Each number is 128 + 32 x the weight over its row's rms, rounded and kept within 0 to 255. Layers, rows and columns count from 0. Numbers have three digits each. The size before them is the row's rms in percent of the matrix's.

# layer 3 MLP up, 256x64, rms 0.184, rows 205-255, columns 0-63
098:065131153119154142137162131130099172195095170142142146125153150088095149146150070138143097131157089145083128122171077091074132065126105163081129123148151106155158184180069069125128116141108139
110:154153177128094159098068134103131118132094185046079123122186152126135071063128132101120085141138164164167157110161112083134096148175151153145090199100139135103141074147120126128148121156123118
108:079156099073149105162109170111136139135137090113101136116132166129111110152184115105123050132116108151047127210128124124162139095082135082167062186075098135157114128146152131128133156115090119
098:116131116134121152219095136194154148105142145077125111120131083104140109079115131079169147117106115139135193110121064140139120112138139112064131109155053169127172155124200081155099141131100140
098:164099127071142089150135062173124114137161098099130106092134077118167104119178099167083124102127197151101165138111092147111103162209085101164159125090151107135182136114100091116150158106127164
106:169110100109062174093119140176118127088110120117069125134173115132106109143102164141157096096170071088112126109056089141111151120214158184136171117113128060081127124108143143113140155114145145
094:054150155094140156158103102159113140095065119133064163152085098136164147148112126105160133130157142119140165116116177071125174092161053130078112182107083152151158110172157156173131112122133109
090:093143155093104120167065072112134096148150080122092189153148128183089055077145153120147095150151150139141132111095090145135175125110107101126047146101184131125095132121137137097170120161144076
082:057111126098158125127158205134116161121108132139157103098139154116133093119162112101180172158118157203130192171120079113080092107101162119059087116166102128118169087123102106135137141115176145
109:120133113147117105171116107078136145137136139079182134163152137120103132166132211104115066106106124149172151150144115069157137111117076120174106118126127092125079173108098123121114242133149174
087:145104165161135071147059191156162130103147077134134123100119075094110098181185156136129143078134154055181139115169083141132113154116180123137126126125093095149181134131096125148103089175136146
083:149120137148102130153062108100134161082103061138151177112159111123132155093100125143161137069150113115087119088095129155110134112167134157093190082095137140120099096152148090105188175208169097
092:144107169166092142135095095170129145079133113115148141148149141158121094107132156102144100157094142121118119120043155209128206215135134112114088139103145110054161141119082098134122146144115171
080:136136184130115148094206128106116103117139121207104131081063103141120084120163137133193079126114145092140133111099077184137116140181065122096133131108154128108127119169091137069092164130160129
100:099174137159187126158079097097147112093119106190085135138114107092079150163175112118119108103121180073126156149169054155096073154161152135152095129119068106150168114143079138135107087135120111
099:124126120115139166174108111164142125187156128135137118138149151121110128130110169098145084113140133112112183077176045062148182177158191167122102133057148131118102129194131120110124099100076118
106:096105110123173132142100130155173131105104127176128151108138100174117108127122072105106139162109205173104155131128153102106188128070163122156079154129102234109125168163085103091098155120148123
077:098151098111122120100110216151093127183100096201142143090090157133117099074158124069140165215075155134179119123127127139084147117110091148112144112132161154103115111156082141172146116119113117
094:113171094144161119106138123128123090180076166154102181184186151131112175137145106109177126174115058084145117112119110175089089097175135152114152132158134115095148112141128146133121126182162043
082:068079100075122124117106083139101159115185134129087167128158161096133127119161109104111107178138045112063118178114137154129153149133105122145112162073106184078098083130084170130140167112115120
086:158128157174138091104093187172146101138146160131141038093124189133131120155171164139156131134135071118142093096135080154066129131121126047079107157099100126109150143086133142113167177144122109
084:106121119110062106139122153127094131135121135119131061106062097147150108174153132166135113154120088125088177103145104115115098049158073159127136129142107171180116198081124104136104166194170127
112:138129157134113139073119097159155128093119174088158135126112122092231163147103102152149116140045109162190135150137105131134064169135135142112150126139088125095087161150127108067065129155135161
087:146084091109115110158140152105124192177152113140188189191141138165108080108082179165143136121144115103105095088133169120130129124061090167097138091128124101106083150136090153171111168125160178
117:143151103103168146131112090146149096117089123125169125178129140164143102119104171100133119123135129183112150111104107115080089208149135207033098098152103073119142150183121186153121127146129163
093:132146114123095175075107128189077124116126117141112128117119149121123063087141119127195096087174109151131155158171083156125062126178097139055097115125176088129135164114157169152091153160148088
123:126090137148151120129096135136116153116160143073129147047139085094106121125122082141102153155117087109188142147124082119117191121179146137151156116113143104142232160105173131077112117104193160
090:078103105121093097084116113130170137148093102132163134121104160138114126133130086095195168103142112101150095144097156107111092138087117117126155166085058102127158048199111120122164154204165111
093:174115099166143112147086094070142140076135088128121133133083115186112106143152143116140075117086178172098099124134169123154109126134093094165074095123168112127114174107197167110137162059177141
080:122084145089125107081115057128151071128118093141156094129129151112123088146092111172156064132092080184111128077177176154144112125128165095097161092110115132102150158188125138164098157128135199
096:113118150152161121075147138109086132157103095114166147131069141072104134157158119110211097119088169104130086096192128148149139116098049158150130164100078136121106116197145126132135093125174090
083:161088115093148142131152128096112160103086168138087126083236171141115153152117128144165073124150116117103123150120169097148175115137099141120126088110106176120110120160120136056151211129169162
086:126128194127113169074123109140097182123083109146090171150117123074148150151130115131161107120159152156117106122067115158138114132133141100025148099156141119128144109183059077193107156137146151
091:183155188102061150144110110141098109167175137148142180102144139153157096136129151082101082159064148125082112080082112201155179097132107123126085172095138129117126173125132102156124109132128077
099:107167126135116145125158102132102101195141176122136156091131109161106144163121109124153114140121124125064112098169100109092062167129142119089117155219168172162120085078099163118163160188182129
099:117137161126127116083146151198109167108140139133171127154096157063163138107146140155091106120044171088174117144178094140049106103114080105164135151193173158146144136102117107136105131091116134
087:162100136160159118154119129162141114110195114097116122046135178170055177135151133104086088085133156098140157133162141127112140187111143094184047077124147116136168120116105122131122158136151090
096:137108138092080109171124079180112096068147147098183134145160101102158117110131117032163132083137135090161163142110132094142098150154154146148173189087127155145128118116127107124090170128206115
088:153090051121154048129096138151087132151123117112174080169132207101162098105141185093127173151134117172126124139125067134134121093151092161091115116113173119109119128137114106130150129187188108
071:182095109104147128055135111128089162152115165120073143171078106096197171104130114147162105133155091112177138121111127142118106094155123164070154174165070115105105145148124131161184188158133144
098:120139125136149115165111163116167111131083138158128101081172137145053172118099103154106089105109078133056124144133112122125128094094115092172110082131092126151213115101112199147083141064141144
099:181097109126119123076122135178132127138150148152155154153096105148173144117121098178133113141121072158182102139082139118065110108137090075130238114115113138136125165100124128123134213171113155
093:147123174127152094089064147152131102102107181085143123142143143090134120151128140089110139122117070117133142128220147083098085121112128145164188111178134124110102156123129167110043128082123195
100:159110065114089129068128101132100124162100086140179111126136124132115144110158076114137126128117145149083212155134140105139162067130071157104114138151081121144071184151111139160187165097157177
114:159126140154175166040139187138143135111121107109115070101113144101127135123181150162137085110065143056100103087143148105135162113093123172118087132085099187138125145117167184165115096113147149
090:100078160128150170090109145145094160101196106143163133114149105106132155158118176161142140113106124111116143133194142106119144079080055147131114169107092155151153170134132098197122140076106208
098:134099167185114161079157142135127147094169163154120127141132077055109144160118098161127083149141147118139084086095083071030092141141181102157164129152119145126145159141127096113149114140157181
076:152108182166070117106096119141169122073174064133159103130139080136149070150121174159155141047109093127152109079141120147082103133113141178121114117120129090136148143139126138148127112166211173
120:118137132101193115139159135131177144141089099137179178062181166075076095134177176126097128145132156108087094153182155051092117086116090137137128127085141162151173112135142147142104120108142106
101:132114201133087076162121144134131120156142106156127141132056182139158094128100137055114167112124162157135172066097154062125110062132098152088146128120107094134156173109141087191120137135110136
118:111224176095136150134131147168075166153069110147120161110080145131147123148132138124100079070092151045151134143140165121104113130098123088141147056121127098151165166129149124103089111148169103
# layer 3 MLP down (transposed), 256x64, rms 0.153, rows 205-255, columns 0-63
105:116198117085180166149120149109106121124115130126121129079113173141114100144125211061117170112139097103093141097126136071142168119141178134124115065083136149132153100050097173134112118149180136
103:131105132127194106127149126109126103124086142057095161084069177169127091123091134136086184121139168211137126115109129139138102153062146068163042107102159134136120095122129148113111148124120123
109:154132125139117122154109136128127139086093145118138122144158021091119096146116092170136134124116141146164162096069113138099117122231195177113166095171105143053124138105141106147115111147145155
103:116112182074068084155108137113113133099150119142150095129107128113124051151141140131148111062099150119140106196098105139134110181147177150076141148149122135083152134126027100128119131150074097
104:113102132113137156113159153098142126135103104144095093128201184189127138127071104136118120135185122119140111062072153159104136159107128101135116124101133096091183144083130207158166106136176060
107:098183124161093124151122132128066111111161121127158165140102117173081196153138072095109177145062198122103158066102106139178133150142154086125097084170137121103133123093145126086128078122116116
091:094028138150165172090168136079145124129118112155157080120161122116165143126126152185148133076173115128134101140171147076076115113107164130144151186156153068104127133130140198115166131119163126
080:126100123117162093140177103145119152110131107118155091140138158117130157117114095151136113117080081155120145157118183133131105068194097153147149096231113134081170132123137137236107123118154167
082:147146154088135164102169128138113141103089145153094142137139162170113162093134098154079081101156095104054136150106107127095129114101224163105132114117189118161081125118130154107148067118177067
095:090104126128103111089148091126145134168075050163068090154177166156072125110143162119160172177117183128153144159109130123160119128119115156157080101156118141174095132139128067061171121109107116
098:140130192124103163136161106149138117136121100192096145108124102119150102216063115118150117156065123146165085160127137146152130112118114156099079171154116090126111185195101142117119159051130153
085:082155126183109132118173178118127133160195154089106124102068155133090173152130089126073149150119139132151163111211123137158130142063113101173115174104104088177138112082135134146072138120105123
096:156162135106161147116103099085135121125085180128161163092156108149107209148079117139145145084133127170121144143176096128108092140223136107094118156101156147095102162110166049106096112139150089
089:107077134107120112124154090119142121112153118081132159114187157149161165131137139120120189105125129121119086137175155086057125106097109202122128222154140164140144164065203121141098130114137146
093:115179182107071155108091101171093154172111174156186119122110117107172135138138177175101142104095135163162125195072102115129139092122120154114167170133154140138166113117153151174130153090051130
092:105146108125133154153145128170109158083188129160135110114090154099162168116107166148106141073135121155197119110094137091105084162163135164090131100076034145109091115072165146134142188152116145
109:136101120093209093129129122118095103036155174124099115104115137147126189157145102093103101100103136153148075163100117134127122120140127079160099107140153178095175166157086055147146141129163088
085:186130129117113114153147106079089152053122080107144171171116096101097136076118137128180098137124167121154116084080120154154086122146179085142132043142136135134185142093086100149143123184148122
102:127120139122137131130150162141132120102138096126087115024119120086139131146129116073145100171167104114194090144073152151109152148100128136099097153163110079084090102159116111154071087178204141
090:128156119124082166072151056236079140085142128159166132161137140076126133143103136159180146166155150157123131147171109108098206136162153124179141138117111166096127137158127144158119121100138105
113:150137090162099118173084089156157087093150154057152152124174078135075098164163127080164063091115125072147089136142129108106135162062147152108141129114097129115146157179146128151161182151139128
106:141136136124134094154049140108077178122112168134138141162164098183143176114094101071127142140102100081057120136092119132149176106142179162096125116069110157111131105118156051137142133127171167
098:099171136123121114130117136166137112168194068168055098137156107117110111088118123059148181113107128072122131155123106050168119079128107135157167100134124102089140141152082137138135123117083059
086:120112147142097107185125142158108101127155131067151068117100167070145155130105080165117162128099067131123153096114137150127078128162166099177145140166118121140133150122195136109129102080035081
113:126153160117158130084150090123128196153121102182096128126133089087114178173221079147103128096103089092165116127178129135134122105149178107142132136090113147111135089192181152071136117160124109
089:170122092111128176137061106130160110131153182168185112120150098150098105101133111116190161138121131071194093181147131104152121138043188139106151132116127116133125105117130153153146086186110084
123:124134137137071084181122156110167126135080100146132130063149156119149063138170171131189110084123147117196152151095110128115054124132134139144145118143091127097191127117061122172099130128122183
092:127107158138115121112181053094105121154061149142106100125163090112068161067107094148086086094135076102139122087131109100134166128105130112092068108068094133165117069171118123138140086146133107
090:090134121130145195115107098162141211112156119145098115102166136147078135174152155103126206192149112139149128115129141167116146153099132191132090110126060141093146128056102135123078131101116093
112:126147105133111131097152100116069110094065092140123125098129176122139144189109120107244145108123116065087109175119148146126124114096149115090190124103099152122145153145145136052088159138133102
096:096144132106145094127121111113143130166131147112075183164175143129189110105179127138042120160139051132104110114074130114117133082163173109093144100131180147089111153069177167111131151137171142
107:152163166181096074109167121128167140157128104154163136147048113091194111149112162117112119159070165139139100064168107159110103138130156133187079144154160134161134176117141111187115094117121158
094:127101152147146106144147153074120104132101138136181144136136168071101159098169120159099112077197130114114074101178127107094143109106174060149145140140087109117088150089164117086110104173208116
092:135070112160134136179202127120175148076092168124101165150116130159120104142145145204071151147151209132136177085160139114154122061160120122089121100147124134127115139104187113160125112119137164
106:128204089181079153116162093133083110101151092085127143105134092125131065088087135226138093147114116118122142093082181104110077130133133114105125129172151171158165142136164140123165097142109122
103:101174223160154132135110106120138090182110121166087118134110101139086131136112119159170143134141146150179105084147105139066143146102138175153152136126124099128105163052141150090158092037126128
076:101042100123151116118117099114127094113123092128109143115100110142089116148125108143135145179107073213086094176066133148101123091124065203118090101149109091112066138135137145105106103087115138
099:157079117111151079119155127127157163121142142102063102149128115076133156077128134113106144183171145157069107178190112118129204167120124115144153125169153142190132114079070101136131191123130121
095:120137143106112171066086129139111105102158112095167112153112177187132163091091131146097138130136121099218151134146137140140078116093064055104153162122148069132132125194146149125154131072106121
075:127124115163152139096145148118174128054125149141080123105135179222109152089092127162105152074138115141089140119158124127187118133196138096113073101107115107133206162120121129164114166170113106
101:163119105130076129075111107118079088111218086070145113158118117158110065118148101087139118170116170176148150097140125107144124148071124112092142123135175145105079133113094135121141186186099097
115:112149102119168114099083185144160163126146171127099121135142133119177138095069096142122110116095136134124096127140127109130053089157042167104140148081162209137187110112090126131142143155177170
099:088175088151130056089166129135115129162131115140126117154073103113168152105096129142099162076065145099146077051100133128133137150108123104097123108103119164112091095099175116134117087155109039
107:093135181135106135129080203106114109107162108132157137118152185122164085125164106163144091134123117119093118157109152170100125156174146121171217083189183137166160169123113132107135097164173119
111:148056122051165167096155122129141147100162191092172080160119157137081157164151106127115089108125085124157109130130149202101094157134098188159169136149122159134084167109135103118117116131179122
098:131136140094153125183170096141133111172092149133124156134175080132162139213094152131210128112200127141147133097115060124116138162058126116145114128131095111149093135161123179101089116161098163
105:100151101162079173082128150182117185213162158148137098139113052113138208087136128089162122163144104155150126121103127095069133107146104142170134138107118107117168151132102112173118094125142166
069:142159139113179170158147127115114112156121131179061139125037159151125107153133155134115128138155152125085115103180120166173097100148068108124066162110099164111114212120122164191129109110118112
103:157153140089203146129136165090156101098141156153090127116114089157125144165145145159138157109094111149076112131135121176137080135218168105066042138105128132131095104134168099138174101173139132
099:093152115129137129048172132094070082139149121060135105103125105117181099134143110113096145170118154107109155085127018145130114148134087124081117185162140177138097091157132153101103118148132134
111:159092066089136144069115091147145110109162097120127100151204120060178128100154124118167166123173196168120135119189138127101119152158132104180144173091164133102138127144094120144144179133091154